python train.py --n_layer=18 --d_model=256 --n_head=6 --n_kv_head=6 --head_dim=32 --d_mlp=704 --vocab_size=8192 --activation="bilinear" --norm="rmsnorm" --norm_place="pre" --norm_eps=1e-06 --positions="rope" --rope_base=1020.0 --rope_fraction=0.5 --qk_norm=true --attn_scale=0.177 --bias="none" --tie_embeddings=false --parallel_block=false --extras=["local attention windows", "attention sinks", "capped logits"] --init="uniform" --init_std_qkv=0.0334 --init_std_o=0.0 --init_std_up=0.0334 --init_std_down=0.0 --optimizer="muon_variant" --lr=0.00941 --lr_mult_down=2.0 --beta1=0.93 --lr_head=0.00634 --warmup_steps=20 --schedule="wsd" --decay_fraction=0.479 --decay_shape="linear" --final_lr_fraction=0.1 --batch_tokens=[32768, 65536] --seq_len=1024 --doc_mask=true --train_tokens=572800000 --steps=12499 --dataset="wikipedia_en"
Each number is 500 + 50 x the weight over its row's rms, rounded and kept within 0 to 999. Layers, rows and columns count from 0. Numbers have three digits each. The size before them is the row's rms in percent of the matrix's.

# layer 11 MLP up, 704x256, rms 0.27, rows 13-20, columns 128-255
095:454481485498379529524579481610526489477520561563492484361498598511604532549495543592559481448541463590541511500467532525533515469400482559523464446503410423479507521571500492490516525548358438501431491431451538484458503554489427504575555437543464440582514516585554449518532457561513436541524437453617491610478545543594424522533526478499470543479457424456467486552438490497425473443516
100:427428540540467540510546518428533519499405534404483488557534512421481520489462563428443524474469563504535550531444527499489466499604560472498507475478399527522518484469538475432460524569476533649525453520463576528465460511538484451434540525531455466535600478493502508421499442457511390477480596549444493438575520512570532545455567522486519534493483569591528509552515475499514502480485
101:433479511433538552479467507412477435481473444555451563490487482530495526431497579528517510499488465484485495549598514457574641604547449488511533473557643487546506485479546581393551466435477407546549491583469543494486456529413480543503496543537574507548518548488500410559550512481481557443413385518537490432493432478428447466413509502503538510461569517499509584510537603616529490492394
103:527504584550427531536519577494481502505631440465552502487548569482354493562543576518511487496546555507488474507476474416545526492493493523453578464437503519580461499497594525672504558529507533453406538511433515485464457491546490526504505625526514563478474542454421488465567481496538514490456562593513385476504547482522572448501539437496540496474456566532455592520433605558513600435535
102:538518622482478491389412487489474485475477532500517554382502388430510426519427498468622480518482423463474481514605432532559471508498457420484499551449481490479454543571517500505427535491461554470539482550506518462481523543433566478443423518541639493551548412544540471433520432561560575537401511524513525571491527466518486456382578468507477513458515554524511520531521478481440551597563
099:484451494550497404546490531481527489554462538426421627535567485476441526507458421467554462431498595519548533518564425503426516477494482493463560519590434446478539552570344521419576493514454418511540469562492532583415586487450482471547482479591505425545474483462511501427538479467523602494538529564564512587568455496503504438573474497500400456565525476502507566504649532539569601396460
099:642503479519476398481512494628621365545482509394466455434490492549572371622456500470544472505578521482463375479560493504541501378494556455416499488501522531498529438468474506457496361466507546481505516460461459348490462436581453429533422481510479508459541571499605558497435415482517566534508493539451478504493499516525441586433507516450480559484511551487565505471489544458459581457509
101:333457579483554441452520467504517411579501505620527593498459467593457459495450486510523551402510480487481535571453413410438520520380485490456484511521557511570491538468512493482506493536463609571487474477605470522580488549561461476455475460539429406421416568484512532458483580474495455439465509472473534489461458529431518548539461461542422370520494572503535475550418448413510557517521
# layer 11 MLP down (transposed), 704x256, rms 0.312, rows 13-19, columns 128-255
098:437489559510499530485487501540547559590502424429408541461353544522440558549484517512545489594450461409514502408560512487501540524484451498525529509498458585593500478403535546512446425461442442480485453438599488482451538518477521476503492498510510544487580454568489564519497503535543491559514551458589615569530495530489473494520546433468547494533535455433572517470490556515539540396473
102:492428336481467486499514567537497511513578565489469447540524459481552459474497473549529506534476543442569562490435425630493528549427498524549456437567479482538452487516500444431518427466551388542569589472549422579484487536490476481493529454593511510476521442539506484503454555498570462564540561593476479501461469426594482572470459538518414523558528530536397517576537581500534535480454
102:561509454499567461529476484553478602478439528614534536478468522465352442483388512514576446561487468484531528601489484481536506509494469600436541504460528517572528456533522519436529511615488428528588585530469528502463542535562454503512562442514504434592626460519513441546476516469514446513512493444477481507534522451496530569525493504531407523538376465493514456520596538577435455411508
099:484479475398407561485455544449546494572474466440519504560450468522529441474583426453462551542460520436448552395425485483501531481511447514510599447431462449506480388565462473575545340537509518422470458507479424471490470442458450441483492497515525550557588534488476527448479497498492502473503442543504530474489493502517404525562394448530586498530452494580443443523515408415527597530453
099:427541588454411512435539424493504566510564515493446500519410502456474513496501549477563568538534497567433505548560527520581545418500497434486495513450525487478584578507441478501476575363492409624484442498533477558577582540485466427472531464472471544476496495494482524472534508429527498666524450534484544598522531469489455442554616574557434455470456516472494482535531548545568445448517
098:549464476531510484451504511497408605584483467499533486503426510479527432524420591513526564539446437499483458494559522542514545496485447551541482600455499493468626383514512542482581422513468509575529486449526526363504529502522526481525546414533541464550425511477462577542424529559488380490438470508516462514513503436504538643470508564492513550529539535474495483484441427539542459498488
101:507510504521592491522447469573500466516542483505529516469566530568510504424424531462518477542465447492391493436442478541470383478469545505443506546498474504499532520571531521532511454552453500430552554450554494482403411473489442506564464474546505511452523518599468520487569434481564511481460562474521514495504437448489485502502555549413501408342525518504555580502521501562431491547518
# layer 11 MLP gate, 704x256, rms 0.27, rows 14-20, columns 128-255
102:512479458539376475335466558593508572517518461457571501556503533555538582518451623484497382480530493492458454489469447465522523480473518477474518471433522507501500537483462518538417507479470478541605493487551428494455446377473517543434507550529427520447514449454530524484426531499613466529492439519463598446592583469528467517509487496421450518520467443509551507476546495432456560492551
102:509442472420536559482647428451506550506546438515485403507494446551557513493506525551467507456429563539442510432476448477559528459401588440574496612460490525439468438521457532566513535488487483533444524426508532481537482478410513559483391473512433541467550495490452563455522488446547400375574472516453411566544507509591485409431485530508531469520470546476469555479496457453513559535507
103:391498469470544492536484422601483484546466437489391588573536473401563465497512485432563548500441418535480490542492478487510511480578480517507462431375493488519483418495568485580543484478462577463518559403437492406553569443471604460408432572505497485495549556416490493517488487494461556565577490457469480427453514453555404454501495456433533526484497473515573494481463456613534525503428
099:408451576424509473511559457524481528492512454462395499446557476530588496530573573564617502522472499488542491442523515525511458532506520568429511469514452495411559497483564472559488545429524501509536495486459438531501527452544484440469641483547439408507558570467596431545533414430559549502464459531395470558601493466528480532499488492526546557542553404476454511432418526510487468499522
104:493538576501465517478437508541432597463444481441533473470618503487517527428472545513540477534588508517525553478526575560370443476440633577530440586526501491465606483480498470510480524485409532487424586649533418501458556496438572531544549536470512515477450457442474483483435496478447410519481491525488369543501526489522438529441458548571476450462472569515565481299459560521452425527499
101:485547519404481528526539434474354581466458490494483459509470427630444456427554464510523533526548569572479466575493569540593471588447522471516486547593531494437493570519469508531411517559461490507546471444470465502491444524480472522555524493470560510633512558415448492537550444560479477474416499475572430509491491469480514472508500539540503489514525527515450512450432424466511506547395
103:516557545547495587454506418563487533494533421467587517484534429432523483505512460392453525506492506523525487459480443493430485450593428601525378556493454469599489530432498505423513419428605457468497552541450493428461471553493546507439414587457478539531599460490573492508427595439385460514520418466587559489559535516491553510479491447455554458572462540574521543477489494508474496442596